Weights of a small GPT-style language model, trained from scratch on English Wikipedia.
Size: width 128, 4 heads of 32, MLP 512 quick GELU, vocabulary 8192, 3.89M parameters.
Architecture: LayerNorm before each block, learned positions, biases, tied embeddings.
Training: a variant of Muon for these matrices, 153M tokens.
Each number is 128 + 24 x the weight over the matrix's rms, rounded and kept within 0 to 255. Layers, rows and columns count from 0. Numbers have three digits each.

# down: layer 5 MLP down (transposed), 512x128, rms 0.123, rows 208-307, columns 64-127
# up: layer 5 MLP up, 512x128, rms 0.269, rows 209-308, columns 64-127
down208:118148134145138132142125105113125088175132121123170137120123123133105113140137118113153129172135122093122130154149138103106144140114117138158111101110127111115166113109174107144127081117104136
up209:156176125130133103125111121195131111092115104130120172155075135127099112149137108145157132135144153102127160129119121156128158113123118118087105177103121122112144099109120116133167212167146135
down209:121127148158073140135105136148162103117069137103150121120122131161108152119166113114196126120119131125106153114105089137113121169150151115074105160178144171092140148127124134121085113113086156
up210:148121129147131102144157122101159136106136106087106083147147114102143128082122155095138161161115159087107132111118158110129138147140102114085127136139136102120093091122131154132128158161160139
down210:113084102089134125180135098168145116110110118150137157154140091095140168143153140101122152074077107144131143119156116125135096156127148141133150094164120113157126096171118189136126138099133144
up211:098113149172129135099055113146144155164149145121161154097109165112142162117117125080111124087110137138111172133105161114120113121158149130090107119089137124108121101176166058119069114089162116
down211:116117110112113127131140128129132109147079128118100089169122117156114128107116156124118173112153114108101127134144113100132165152096122134137142132206154128143119104124107129147161081150138140
up212:130129149097101134138103138128123124102127140147136119105120117135113119113089105137145155113108124118132132136133140142141110121137149130131130098092137141125164139104120124130152140092140131
down212:099131151134109118121109119158141107153116146114136143108125149120142134135134120158121141134134133109141122105114139115159139124114133121121143129149158126114172094121111080105117131102138130
up213:105111089099111162141097126132109100107134143183138091140116150087092087150155130125116160122099106084137121049129192185194175120143152113138136142126109093175104132173089158119121112119110155
down213:128088130097139108112140103182120149109111097122143157089147116081156159123146130144117093161158108077141143145159132086114161116136144168073134162115165146100147132118128107120157083193106167
up214:142130111102127152160092152113119186135147114156127129128106149091106128113112164150148147106116102150084151174145119163091132150127129100116132105121132107076130093109107130117145100132177129
down214:144099115136112173148151123124197147163166106068090133134138108140100179141124083150115107117104152123147136131101134161163133142110096112165111124137130111139130104114136107120111158101112144
up215:100172191127118165127104131139137175118132104108119120128121130111120126194155087129092114126107108138153112148134144115153118140125136134160102127133147125102130147183079108082123153119126155
down215:136104082105160152159160123089163119117135133131103102134097128127116081166110145144162165117065108097137166096099097176137119139173136117174123149154132159156127146169155101147127087154138170
up216:130114120116074089130120142161132114132128136136138124148098098164152116111157120122145130143117158134120111096122092132117115114128131137121069136112136108145105167135118136177071095136193113
down216:131128129066112159129134122097116116154133110127117116137156131129137095130092130127083125124168108176127120105127138137141126123113142144109140072102109160113137177114166120113119165158105137
up217:131124093139132135137129125131141148108140134109123129129123166120153119091109164084132156121112117163106115116136140119108145106125134108113068110141130114091106154139169126128158157151162099
down217:119130115118123159115136135127132127182107133115088103136143134150118130115192119127138079131121098104121137131137111138125111158092144137125150118130137130130126085105122149167104106125144125
up218:131142186088110095114119114171155174118132101119160093140099150187167160133129107162153121123089140113096103131086115115115163177095117131111125130164139111133135108130077139142124130110107146
down218:131077047141114174074164113108094137102153141144130098132068129178153096187185144130088139094117098091150152089063123084124174123114115110123145145164150146103142123096121151134124137154209123
up219:084166151181074122171119141095120199093083163165143140150143118084164169161148143135102120135124110148094147132091123120139065124158058146117066119108107142119133142140095130170187123121135099
down219:173167122100126101145113144161137115119155121176173168132139078105122112167087143170159109159150123086127120134193115142085135128132164092124137104155147097166201110192117149070206101125181135
up220:117126133080120120145129140140074113115104158151097108093131122169127130088140110123081112126128136083170112148166155148106107121135147117134099152184120108115102123126130102181144124137183040
down220:158130152130124138117086134083140076187148138179124153152130113111130112126103154140090132151094140095165082106111136082140120135145126098115123135125081106079151061125086134132158057103184153
up221:093131127194135123097092118133122082191125150105120129132153181127139139130109113118119098158151098134126090148151135136148135107136158152139076141104153126096124150122177138159117115163141099
down221:144124145140110149160123129167083117108179146170131121114161138198130111124109148123160128128124131120143136088109104110120109145149105117138159126145107184145109169149098139126124096121123121
up222:139135153119127129169157124127090127143140099115172162164137104125173092152158116148150142133107129129172107120102127134110178069156155132128131157123123106091103118184121133147192108133118129
down222:086127094156125167160103066130102160163144130137116117108146151098205104125128107136121116078167182154117154179159113142076124152185177174131150161180139085120160152135088162125161154142120097
up223:129152144127128153165123121139149114149088135124136120110147144156134105148159124122108158134147092118122106107151140083125114115088137138087133117159158088096182112170093117103142120126117101
down223:142139116153094112118146136079130110157128103130127110113115150108116091126121141084128128146133147154142099152106099169114117114121088129166129178115126145125153133103141107132130121150089139
up224:152095150143091119123132156132073097132093142126191170078102128170171098127153147158127109161161130118166116148108145152164151133157126146115139127108096129153117142101164115191130127107106159
down224:103159078102159122149104135091163150140106127111133137139140108097122134156142095125131130138135154131079123141125105126116099148151118135163102106091147105108164138147118079089096103152148157
up225:130171163119132141130120128114108105142139177143141129098132131140136125116120133159118092110098121095138148113180120142114161098143134172110112083091082140132124114208125121160141105144190107
down225:112106188178101126110131158149123163171127081109115080090154166137123115121130134131103107117170093178141113088112125083109093098141114135125154124159140125114133134132136133145126110121127099
up226:125146147142098132130138115126185149089155097109134076117132095125131185154120105139166081126136116136131121115129168139138140120102108115130150113143088092144138129177099103119149120198134117
down226:082102116131114146104111137157135129111147170109156159097183095109138113119121168091137078111118153122130158100140125116134077122107124128144155109135139138125129133144145127145113138097107149
up227:101108103125119113132157178129133158132143098117135121156146140156136158118144115106126160135107101106111093127134157107085105157124142134144172114114114113130157101104122124157095141144140131
down227:075116119130110121096104120155124108146132073131163152089134148129137151129146136123118131158131124134129108123125131129134115109158106097117157132132128135121115151126140154146116133107121107
up228:085133165117114124150112116151129115150128106090177061140104150124096118123120094128095129141137156172167156105116178145110146110140119157116206120115141131106117129120098113146120091184147135
down228:144128133141148152117090145099114107144111113115131165120140128139155131171111121162121165160144119084151175151128101131114152135125156126101138112121128113140146134114148127121132109105119136
up229:178110134115110093176099135116086106161139116190135151141112120134130166137150061161101119187130106119097094148117135139138145137099135126135080108137090139164142148138134137068155116141128104
down229:147129153128123178109113133133147145102145121108136114113165153164145138117112111165159146133099070166118104083166149105116119132102132110103092157152098095120123180100123153170167095161171086
up230:111130119098118113098098099145115135112128090173138157104110114111122140122135107138121119121129099146119160148166112124127110153137146121177117148102133131133126093105146098156134114135133151
down230:090123135132145056086116115130132114164129148116097128112100153141184130142085115135121150107126154113097155147127133119173128091163134108139109154149134149129113100107118134120132144176105122
up231:139122059112137161109142171131147147101102099121093124174084148119185133111112097146157096154107139118100132118149153067184180092172164135149126104117161102171151151162134137103129112163176112
down231:094106154131125123062151131138145075154132145129129132127169135156137116087115157145151105143075165124138121136141095092145124102119181143103114122124083160148099172138121115139189113100137107
up232:116131134104127169123160127101107095134119112144185153174112095133066106164114142109153106126143140097104109148153110169129110135121123124140124118148092059122123132087119151136154103110112136
down232:110137085117139108128101152132123124113158161114094141123166113142135107127148097118115175093123119142161152146091128146120160137146145096136140169150109153136133124082124140157114152125133146
up233:134123115142139135093099057148130101123123164156170162130101102126136125089142111151121124178104136117159137161145116088161116103090097131111102138102099164145136141158113123169109082115106128
down233:106060107127166137140146144145130127139132161121121079139128132142095123149157102063129143113144132121146142116097123165140140116133132163121141118118125090094146116144139142119170189126128147
up234:101110136118140115106135155120113124115121126113126125126103158154125159146130161118133130133119147114135135130130153130096151153142121126119144136147131130145093160160122121134122146127101122
down234:148140108118119125117118136138125106134168124161132145137137106126117128128134131125140128147157123133116115148115139113114140088112114116112156142145102138132151153114130140112107117120134121
up235:110101111118124159110159090105142165154140150091129141108099128133175141138118179132132148123146140093119110108118129123158129122104107081142105117123127145132140142132112114092143132141101102
down235:122124106105101104116143118161103130094161128143149162115135173116148135135123095119152140097122157199129121182106146151146075107103137120125131167074118149130144141134103107165092124129121194
up236:144118148153139118128160121210099114138140129090147143152095154140122147119100117105105147135104119159103159132156149143121133122123168151130118130105134081102125108150126127106105174140138132
down236:151121146165109173114161122124122096140148149144159125148135128099116134107101128122134153139143162115136170143138140127127099097111135149151144141089103120143110122141093136108123106058147133
up237:098097112113113111112148116128124118163145135089112144133133116130117146102116146129130104127146149130101123110109097199144142107146080118110111124149149152092148122119089096133136158084137092
down237:150152094091113139084149147117138092105135080131136121116103111131116102131117135155178160069108075107165163142117121124148132122120112131118138144078112085165126147116163175121124104164106201
up238:104087122151141088139103135152157186167113109181093143126098094127151152119133120099138077123112101133149102103096139118157155117156101135132182106142137120139114124133130127100108122105116139
down238:160170172066112141148168135140113174078151129121168151152111113161098154172164096122111097129132142124144111126116103126089116125102135106114120068111133148161122085169121117108089116127162113
up239:122114129118125085170151130123182125148135169138085139123108130168122160115135144137127124105098111102127103137108129132136129124140177117128136135192120146106151181118120069168152125104134129
down239:070129090122146125119130161064137121121098119149116142113160111144118124137120104076108127097160119154131132162126118159140128135098112136106146095116119162123160139144173118128142152144112125
up240:129162110135135129129084076125127080150144092113143177098111119125130122127152142129122155097095123111124113127144098104106127156108135121137114111136112162108126138165112159145123108101134121
down240:137086153131118118094124124086120133139108131171122110100104110122139143166142104188144137170070144138095157130119118101138120113151094099125119165113115177137100127128117151120123111151096130
up241:100161113142109140136082118108101120175162151161166137071079128119086131122148127081103119128116122130142110134130154179137099110146142123091147091116103134111124118155156127147147135143151124
down241:123144104153110144117149166104135187125083127154108139115134130091120149106140128159127117137109139127114143171145168129116090151134106154156117103148119132099067105121139090105157136126133074
up242:131126131130120135134116119120123135135129136128123136122134144133137124135137134138122118128119133126120122132128123126116117121130129118121121126116126140135133128117129125126133145124138112
down242:130125136140135117134123122131133115141136130124136141108128136130129126122132133127143134150141133128128136127129127133126130125134121133131129116116116121135122130124114117130122123118131127
up243:154098166129140108124107104177128132145156136127094124132134117125123140085138114097108126127081126089132099118113160105161134118129160099137132156120103129140103134107168114160120127170130114
down243:124135106127124154136149107120124127146131101123147145149118114127119154138128128113103110113138153164099124166132093150112107125077153146146141119094137137130144128123083142156131142152135160
up244:110173126174124084139090103109121156131100151087136165134159153123173109136148113128152167154102113100083150136176143090158125123157162112140052124128170145141138124101110132145109117084135151
down244:120115130151132150134148126149115096140139095154117100099102132116144136105128149134128144087149127118090142167152093102144155123145122114112185091132149125146159111101165137161120089140142116
up245:135132113147134118149126119122147127120134126106142131131143128157142119104114115114118110130139141120133113108103142143156149129108099116164097112152158125130072111126127124159125142120101145
down245:137129140141134125105123105106136114134150138131115136144125146116123104120130097120123165122131124128119133120136113110121110132137140137064125155127131134122124141140145111129111127131136133
up246:129125131112150106117179120136084130148150157088143118111154151121099127109143079157112117172141193148148093090140181095168077104108149124102164148127102163094117111152099131138124071122143104
down246:165127097111123164128105153118181163106100092142104108135097152121131113110154151105152187111140099128161175165094086151127141140141126161175138125118134110159147113107151100168161139152118176
up247:123111130144100138100131081114120139109143100129132176099150140121138095107145106134128116163077124140114123169107096142148145137086148147169091125139156135139093126097156138111133110120109146
down247:164139111125149151139102147099153142154147152098095093146088123135108127145121122107093133093116148108145128143112167099113125135139131131082147131136147113140157118152142138096122135139148119
up248:089124146169132091137129132140174113136159120101088205144143148115096086102170128117156094155115158134131150122133148135121130109101135171116125095146137153157127110123132130137152171112174111
down248:160144138119130145146139110118135121134157115164147120163107128130112166149096155132125091102114143150120145141107149146172155120084116130120154099143109125145143171127165096102130086121121143
up249:107120128158122135133146100140133156119140167066126155142152116130129107129131113131146125142110135124133117144106131156121117140156124151123118135127125093145139102117099117084127161139137131
down249:157118136118121118131121125147111101135134085105129117143135167134145105145153121125110168138165157133142096143118142104111119146130093127139148147140123103137139128139122147143168133123126144
up250:098154118144137117124166141083094114141173118150123138150070139144102124153076144124111141163143147129085137082149150132134120146108115126118136119138157123120151095127127143152157104146142121
down250:131152099105163101115134185098153185134100112147148109097131124143105084158128143144145118149137093130079143133102154157141101089135099149181110171107134132088173095130160157139101113113128139
up251:152123104117141131142115150135116114146168108097142107127148111120168131137144158076106144142132104119122114126117150156148130096138189105107061112119136105147072092135096129158173102178110141
down251:092128115099153150122110145127155141084148150143122127132146164117116140183118106097145093124077102119151113179129121116081115129134157131162138144185141196106136095122116133091122157101135112
up252:137155122133104125124115156151153144140153104069128106157075118089119132128139128119147090138080126101124138148145166119158139098127139145126135081107119148079073178112083140108144148134164106
down252:092081132099151151134146133129135111124147127141134085105103101145119152116114081096130128142128159131114093107089113101134125126162131130119142136172133147147106118111156126144132158097121104
up253:143092133097128110120125073089145141141127137098189108122106131155128106087155135161115143102139137136099140129148123107124147178143131130068109104097107074108151114170102112139134121117119118
down253:123129088111094092120096088140156158120110129100136102098134160090096127129161141117155133125160150123094124106107073173130143124147115167114203116184167203111164114113166117135081153122125142
up254:167157191130114124100124082115153131150082147089144117117150095080175137112122142083151108165156125119137143093134181089140091122175145148144116131149137107167115162146147118117160085076142116
down254:126134137133097101168119103162127146093134086156104102170113128101119132121094125171124104138115126078160140150137073143118117131078128099105104169091153162057139087182133138155147121135135113
up255:099096137123099135129076148100110126126118147137092116098141139176146136141120153115093123135078136148157123131163087053112126105096123134147101155129145185124107149134121180110149135134098133
down255:102129042107102167096107132117132121160141094106137148140102115202126111131130149143086159091118102101095078197103076134090133174161122149142129168159125113131180174141148107124097146137164136
up256:156141125094086109134135139164090131110125195115154177142120132136114140117111146145150159099150070127117056138115105137137101099117151125120158118078097138179130143111082132199159124171168154
down256:158093135110119145103162120085206138147130109171100110121154096091116140152166111200098150149101172108139155102095151151146107111068153104147106120154117102118128121165109102152136090135149117
up257:082130122127127125147128145139150087135158129092145140125122147128101074098126119154106126097165113098136091164113128125135124181118140118091122115148150142120155116118112131139128138150106143
down257:131126121135146110112085131114084118136109138102135115127145092126102129124153125151130151132150107106122108152129142106144111142162133116100130146092106122088161141118111132125160146141091109
up258:138160158134097184132102110137093157112098092153121148136180118089129112145078155110115113141101134136128133115116124130126128156100119126140160097170164136135108181119088152072112116105128108
down258:130116122089113096100141098122202130139104176120157094107103132168149143139126117087091089089129137102094117117145078105119085125156126136156081146119155123131182160141163052082151159161108135
up259:123123098132153100175128108133117124170126086127112104132100119151143135139142157129158153148106191128145171136119156120091137130106108135146099152091139148130094117097102123156181128170142137
down259:135151109103130130107144140107121121092128156159152120121139115173118136143085133152134129136138094140108161080116122094136125153118136118145147108134146107133135105096113138121100109141154179
up260:144149102132125142163158160119116110147105111137123120127141165152121121109127113109096126115116114095144112111145128094167108129119125103116132115169123158127089096113112124170141137109166131
down260:148130111089130103129120118139101107104142105130107131125098126119129130122151120095130125130143135144109164118169113137126168096129130110159123164137116132125096117170145120114168134145134133
up261:103108124139139138147146111128120141090153119118133089112087170128129119114136149116101125156128108114138136110098136121135092135143074180104141126114116173156134147133155135101163135139126120
down261:113202139192104143114137105119123070155138110163153076120158108105127123125140136133136150134133121125118159181092081149157158103141147143117093185138108119142189140108127144106178121130173134
up262:136106123136110113106123138121101119122110142135153138102117116152149095117123114142162122145136129123123139106132118114124126120159103108129151122144156143165099128127111171164124170129134124
down262:164126085110137105130111120121157129138139124142139135125109116154124131138133093123132152089136110153138155102133117179146121116127145109102107143113132130130136124116164107120104160145117132
up263:162105162138110140121131121202135111150139167138157130105176170087158169131083148131139099108084159069110132119108127099109100051142137167157149065088122138098125157131126116146083093093121138
down263:123089171130100093109107080189191147126158123136133153111129126158128149120116123138122115099111150109088104131118135120087147130115116117087170145104140125102106100151126126143149147071155096
up264:089147113071134138144142092135114174144136111146120098146107138111161140121131114117141155103130177169120123124096150166132148123170133107114171156162143168124131126093080109117132149169119134
down264:141064140155176166098140110117133118080150120140130084131118122116108141116158124104169151121164119140116164144088104113114079109071137162129113126145172157109180078103108095114117109156107138
up265:109132168125151131104150102125114126151148154157121107127117154141146158110110117139133141119145125119153113136079089108129136114098118145111121115126102121161108130119145114147172147134156131
down265:145129115149121143121096136150137132126143115124131141102124177122117110142113139142150123131125159107118137143127156123104089120173091144097109125141136136099127132131129134144117106159121109
up266:128119146131176123129143124160142107119142134153090122095094144120147133136114129123136118105121165095131098143139145132128148129145175148093106107088143129108128123117144123144124125117106134
down266:114122105135131104102141117111103116116132109113110116162170103104141112155150137118094160115170086157179121135132122181120133138118107119128143143138136138156124100141179131125144129151124142
up267:125123122163119155143138105136089129147145138142131172125141156101135136130133117131127120141120095153130157145138140139154139127143135126134097105116121122140136125108105119091102112136125136
down267:161116110114117125119125139121125119112119118110124110155145089108133132141130112135127137092125137135163120112130135095079136132111123141109133144150161145145143117105131131139136141152163136
up268:160133123133108130134130106152119133145135133134135080133140136090131134129145117124119183124134154125133117185153105149136138149155140107121149120145147112113096113116115081104107121137134121
down268:181108132142113075097118130142135142088114134121123116111129125155129132125115126119107142113137141137116128101193146077113116118108128133145122120133111100124099137128152117152158118151101100
up269:128137141092108127195147105118127121150117116128130115109074137103119144087139171126149078098154126116125128137112146154119101121109177059134110121124165065172103122093163140125099195130121137
down269:076091128144165099148134090127092115111082105143161128101093144125169172129127143099135166172128122133157160117126135072164096118070128115157162162121107113096157136152097169133106151148123088
up270:137113169157132128165133096131100101146157140135148187131113107113134101146139165193164088121138162168107144120151108126144131114111129148159100112100112128121128154148076133106102101168102145
down270:113087104119099102125122143175124141124164140111118131125127112109133105091148121120140091147112087077106141092135154103141127173127147135126128113102145136102123170117144150171137120182083148
up271:126103150135080104139114151100109153123116138118099171122126140106117134148159151092144081132158123094179096168125148115159106139109147135141138108126123127115106148096128118128102145100102106
down271:153099063130159122143139096114117075144133112118128105165127104098119115154099142126089160118143117151133132120160115127127127149131162134152121169158124110135162112146144181086156133178129130
up272:104141139117125217130085165133106123149146072156142121071126136138151174093112112106119145054125128161148150143124145125145150091118076143131166131124114117125097136080117132166087099111160101
down272:143112118131126187118106075124107162123115122122076140144132096163108116119136127139164180169100119114084143145123110154135121138116132173112164161157117151130082153124145133126042154180096201
up273:151131115101113174072134119149113142142123121149164118098089166103104126107115156128144127141130125146112099118090154143160141171143145100075132081169103143125159118083125082191097103133124109
down273:135084106112191175176114142098193156123156144136136122141105127130147119141129111129106108105152134166160128125149113114125141093105113103164135133138180108137097108146119185107096133139139218
up274:082119109170140119126131132126121159150132148139137154148123122148143130137160126093140139103102130162140141103158109129108113117133118109134093133120137147118132076122126093135137126108101136
down274:153123125134128135117146117139121116115118176114122142127146127135144125163121166113139122093171118116137117129159130116156137126088116119138132111105168149140152137138105118141138103113170105
up275:130150151138128141145137169095125110128144124155117137138128156119106094086145124154116124122129129118133123134109153130144139164136157130127117120126125106145119135097124107158106135128140132
down275:081127162136129119141139138132123117124144126160110107136114200097112090128131141132121147105078099106114118140061149136112143144134128135112124117119128156153122116132094115140147126110120127
up276:130120107079098147187085124118115130092137101127123154115097130142140135085141131140159139111117143139144157131168129145117138130140109080124123126109158107138150128119112114143098180141153111
down276:134153099130126123131156145112140133100113135130168130092106147127155150149137117150140073120166130092100124113096133126155113133127117100141084104108135151139104090108147128137131132134124146
up277:128086072154124124093117150103173111152150102126124122125120149137107128081115112143123166135145140146135134180083101170114082131143150140109104112127134129118165110152162082105160090134129119
down277:127096133123174161135122141125128151127124147095102131128113126084079149150071137134141110124108138155124145102172152092082137135135126122147130133208087099085093069124137149116138156164092140
up278:153158185093069150136147126177139109100114113164126153110145140160135125121073118134131069161122113111116118109143137141125137138124145121121107141172115138117123155086152113121186124111125158
down278:148121098153138150123096144115143148110118135102144091138135117128134124112133137105146165111167103127141129114104138134123148138122085118116178150149130105141143103123136131145160115165170139
up279:098123114116156082150124133133130189186127119070132124173119114098098113098123150117145146124137113165131166131155132147157155130116155127093136103145085124138114149109096137104112095125121121
down279:085108072133152117146125110122166117143187089118103125161142132212128138166138099096102139111102144150128179149088074123100090131084162113129115109157084149150162124113112129146118133094130172
up280:127108087150096123159096187142125077164127155106114152147069155117120042123082113161125118117124113138153078154050182197128150127102138103089128180162126131069104132133168160129102127200166124
down280:170164131078164168163149053090149111086091121109110132141148116145187138095152131127146119110146146167105198127140104103170128104099114118121157106141122143162114112194140147088121135092116174
up281:109131169128100126135106124098095110135111166128105119152107119121122149112156164131142169142145155131117124159152130115125150144122125105142119158085129157132143113137119122148125113110152102
down281:126113138126148105132139131131146124132127147141124120155123116157127121124119120122089111117125158109152132111122131138154104141136136122129139114148129127138105136128136133140140146121115133
up282:143127132098151147115147160142096160151126164100127126154137133097136094107105127150133110097137125105131085159164131162164178081103118155154129106110081109108099117090110120128143066144129121
down282:128135120121115183159130127107137091119175104129158139126138136119145118120139110148162149113074179144119154096087175125108124143141142143151101155126108113140158136101198096112151122138159140
up283:128164126148162132097108099108119103153147133119160158078133146140128132147122106136135155102122141097115141137134099125114116142121131109162160134090129175158073077155118117134143117163110100
down283:119122146101126117102107108154167138112118139130139133104143126185121123118128158117153127140102144115157098129154129103150174105128153124117132115125133107160107128128124159134127105136121141
up284:153128160108121149081131163158146093110112116156134129120136125112137156157114106114141116161139143114113103085143177113116127136098125139155117120153173093205106147135102186108170111134135076
down284:142090089136169117112128106112135143166122113086114155153142116138139092092083129100119151084136087102126133116155120117157157125164202123154090150144105137128131132108157082135112096137131118
up285:132162120103116133117158111132100151137145153184132110133164160119126122146153117125140110152114069137118098138134140118104107122154089113105130133098103122130124138130124112099139091100159122
down285:120092141126123123164099127144138144115141095112146125127152151120130123160147165123126158117128132085111151103117100153125100152129106138132107114158149128109140140147121117103175160130102105
up286:119140113134104110153148086123133124131154147124151119122126121162092099125127140140114140158101173108096120143178131124128135091158137128164144155141148156125122142110133122140131096088163143
down286:140098133130146159124133148092095138106149122092141113126121126106128154137153135111115175113077119132164119117103146137133110145133120128128109177126150104102140106132138171124126143176152125
up287:123133162134152144133119133149125142117187125174138173093127168148115116171126164147141121105091142084091100123137124093135121106090103119157120102125145160144131116092133129148091118114132152
down287:108152134177101113138128114156105131110120161134128096115101118099116128061134100141099148132148167201138113156116122134118128149128151110099152149128131159152096154173078164113130141116079103
up288:135146132103136115125126114156127175118138137070168068154117165112141101129149115106109110142135191151129109105143143168107139146135121130124149138154146149118110136108068092108119120141144125
down288:174099156152174131141090132110123086127136119128108136117106114146109169165100134158112118141150143107142175079117097112156095140159100107136096145097105149149111147161153164141102095102142150
up289:165141191089132150100102123133062133137131132123146179153144155109152135126104105180188155158139167128086110154128125151095150124128145139112117092096116163120130130086096142126190156136154091
down289:053137113077153104143073134115142155123124153109089117122111179124092127080092123142139126159119132142149090129122154115131117157134110156140128149125125146053106109197121077153136081137146086
up290:167154183140103136127082153100095115146106136131159132161088128105104113141174137159153115143097134094134122070133097111142111108129131134149122150166109085106103112127128152173145101157144076
down290:089116138136111157157116138125098135150119152163099107119095093112177112132157065128082082087152114113110152096140088151158102103146150139098163134143093158141165111118153136139129109140095149
up291:137115179139099117143149128111105069108095118135144141106133161119097113134137142136133133116164128093154109154136158142162125099141113124097145109136103121159142066095161160084172114130129127
down291:077120096149150105130092133125123125067116139122151145139114165137158168131137119153177119091113156098128131164089124129182137130117130115153142127133128141101103179091127085144123117156091138
up292:144101183150159092106091130116079137110148146118089153052152129099126156145149182119131091140131115142129106141114119104143150104101122136133164104101146133107122138125137150130103181122158139
down292:107115133124160131094151165105121145140124086127136139155145133131113123146078092100165157205124101145099127154137136150120169126142133067100128113122101112158098120102134100172171099122169144
up293:117118124114120129131122147112091111138133136114118172150099158062062113106142114172135154140157108116137152100121154158091157103152207117111116148145106106164103115141131153115098115169146123
down293:112145138129100164166151118119107121123141159107148153136182135097102100147137106134122130133122123080185141119160132150091174117145153148119119146164118148124147139104146123123103130115147127
up294:100153159102140132131138105116156145144159104117128129107112148130102139125144178121131129143138128159137135095133152119140098134162122128099148136089117138118121121113095106128140111095125161
down294:147110150156130120157111111115138112126108151144121098137130139120128130124123118119151136156120155120121123128137115136121140111126152122116119136140120119098120112139107157124142113084138100
up295:132127126130136115134117149130117132118103112110122102131129119099125131127114149122134133123122138148138132117122118119147113112124126124137143144122129108142140162136130137129127111120119119
down295:147107112107134127120114149099142134126115116124149135150139120144137099131116133116132119126125121138119153151136133136115127130130147134135113116134151151119129133152135144126131136085109123
up296:098127133109080142107131120131166121089115150152135133150134131131102097145149083166115152123123137093110122088129119120108131139115164088159116138168133141145120157124103141131173145113130125
down296:116150110134131131102111134146132158192105116101128149169148075098114110125103145124126179095134116125156130115132106134127104095143120130147106140156158160173137111107118122133149119148165108
up297:131120096172178190138129133149131208181162116116203105070074136077116190127123102125093118153091112107114122155178062064082098169108108145115127141112112089075146078129173137096167128135077099
down297:140152055090121133198081091120173163130119176098124099135144104078123162099153139083126169159084142114145099116131127231153158144060138122158116105134166107160145102130146080091114131146066103
up298:165114146122114111154115145151118155089085103134132172127161162127107136180046138170139144144116098126123140129136147130138163133137129111153126070115094127183101132097124143120135130135128138
down298:156098119140127108142103132108149154105112126139111134138122113129083169160094125132110140116101126128105128118090148088104152130086142086146137116148115109113086116159111107123175174123135167
up299:118126114179110127080124159152103158119156097135109126126165135095073131178173128156116108211145081086107137134148104085146139145108143127115124055127134135092190090144069160133128130092155119
down299:127140110197133134118145147156144132128151089127144132100105113113104140134119091133114169134086105147127136127081139115061138159131133116166114136106109164111147142113116103102140110151147168
up300:137121090121100075166099097155127162111111108106157149116143145164126178139114112163109104105118118140147079097164180132164139155138082106129126141106115129153093134145148071166117133165118163
down300:125129165148098124110109120145089080184141156141107137124129142153108129152103140126138179175160144126091127116142132135107098113101123094088128140117145153145131113151108175127118175131137118
up301:190083102086104111157128114111168133101118122162121183099137129107123144119121146106127143139135115112142114156092103119101119125119128120139162127103081080200144077125128140095149129126128125
down301:118131128103084115128119127112134146131116141165115114119195161142138121125086145155102098139143091100158127133155121106119174144116118144128129114116164151096126154117143109150114126131172090
up302:115129121169103161109111121148152176131152135102134152129081168135162130129131121089086177132128132139128117152189096103124140109129107119118172142121121172126124082148115084117129130132120106
down302:121129156121116091129153157118133129164106131151144117117113142110141117072126130093153099124146137094085131170163141148098131170086136143138144082136109110146158139118157103114119058134117116
up303:104128133092105110151066130096111133140137109112094106123091155117105136117104144148099126134122125136137144149145140121098124108135126141122130138145131151123143142135094111122128145128145113
down303:109140142094126132127139101109126143135155089127155140169121119141111138125162136102124118150156169136128096140125099134118154132113109161139154140094124124114146137133129124109136148127112109
up304:097119093140100134095145159132116143129107112088146125159111160069118105137143114188127139125115147138130150140146138130151125142104128134128101143159111150084140155107094111151114149103179094
down304:196178129118154100132102121090136143130116146150104165108133126180153138122124146127127104099141140124120120131172140115167115111124144121105124126136144116089145104122117140170141102111119125
up305:143151156148129124093105093124122149086102149101131163143107122148150131136124140152121145196163156115105115142152128084048142155114061135137094171168159144090147091136095131150154120126139066
down305:080141154120138109136108204137097197081165126133124201077169132156142154119125139175191112144112115112159111081103153090119132088121072147169138102178125104156120131137121112124119097124115152
up306:109116135128101140119131128129096171134095127160156153144152123078164125117112178081142134149158097097109087111133152120132137135151154116144102053169126185138138134108121139157135145077134143
down306:102125107153153135106137151153130107112130129152133111097108127124120162145107143083150125116145168152105118145170120130128131098149114104120153136110164138143135166150098129085124110100107133
up307:097144139150107140112140093099079152105130162157120175095146150123155144134121100106136151131153157163111091160111151112079114146102128064058123149114138121142150128136105124153152184112167147
down307:104140106128141128163095150117133156115159066100120147122125093117161147086153125162125142122068147166147142145107135136106186121132131130127113147170139166132144155136151115154104087117116147
up308:126116149181128135112125108135071126104123151111146153152152116131135119117127117107096127156166133122130076149109138126147093131120083145113077126133151165122138139143112128136125136171108114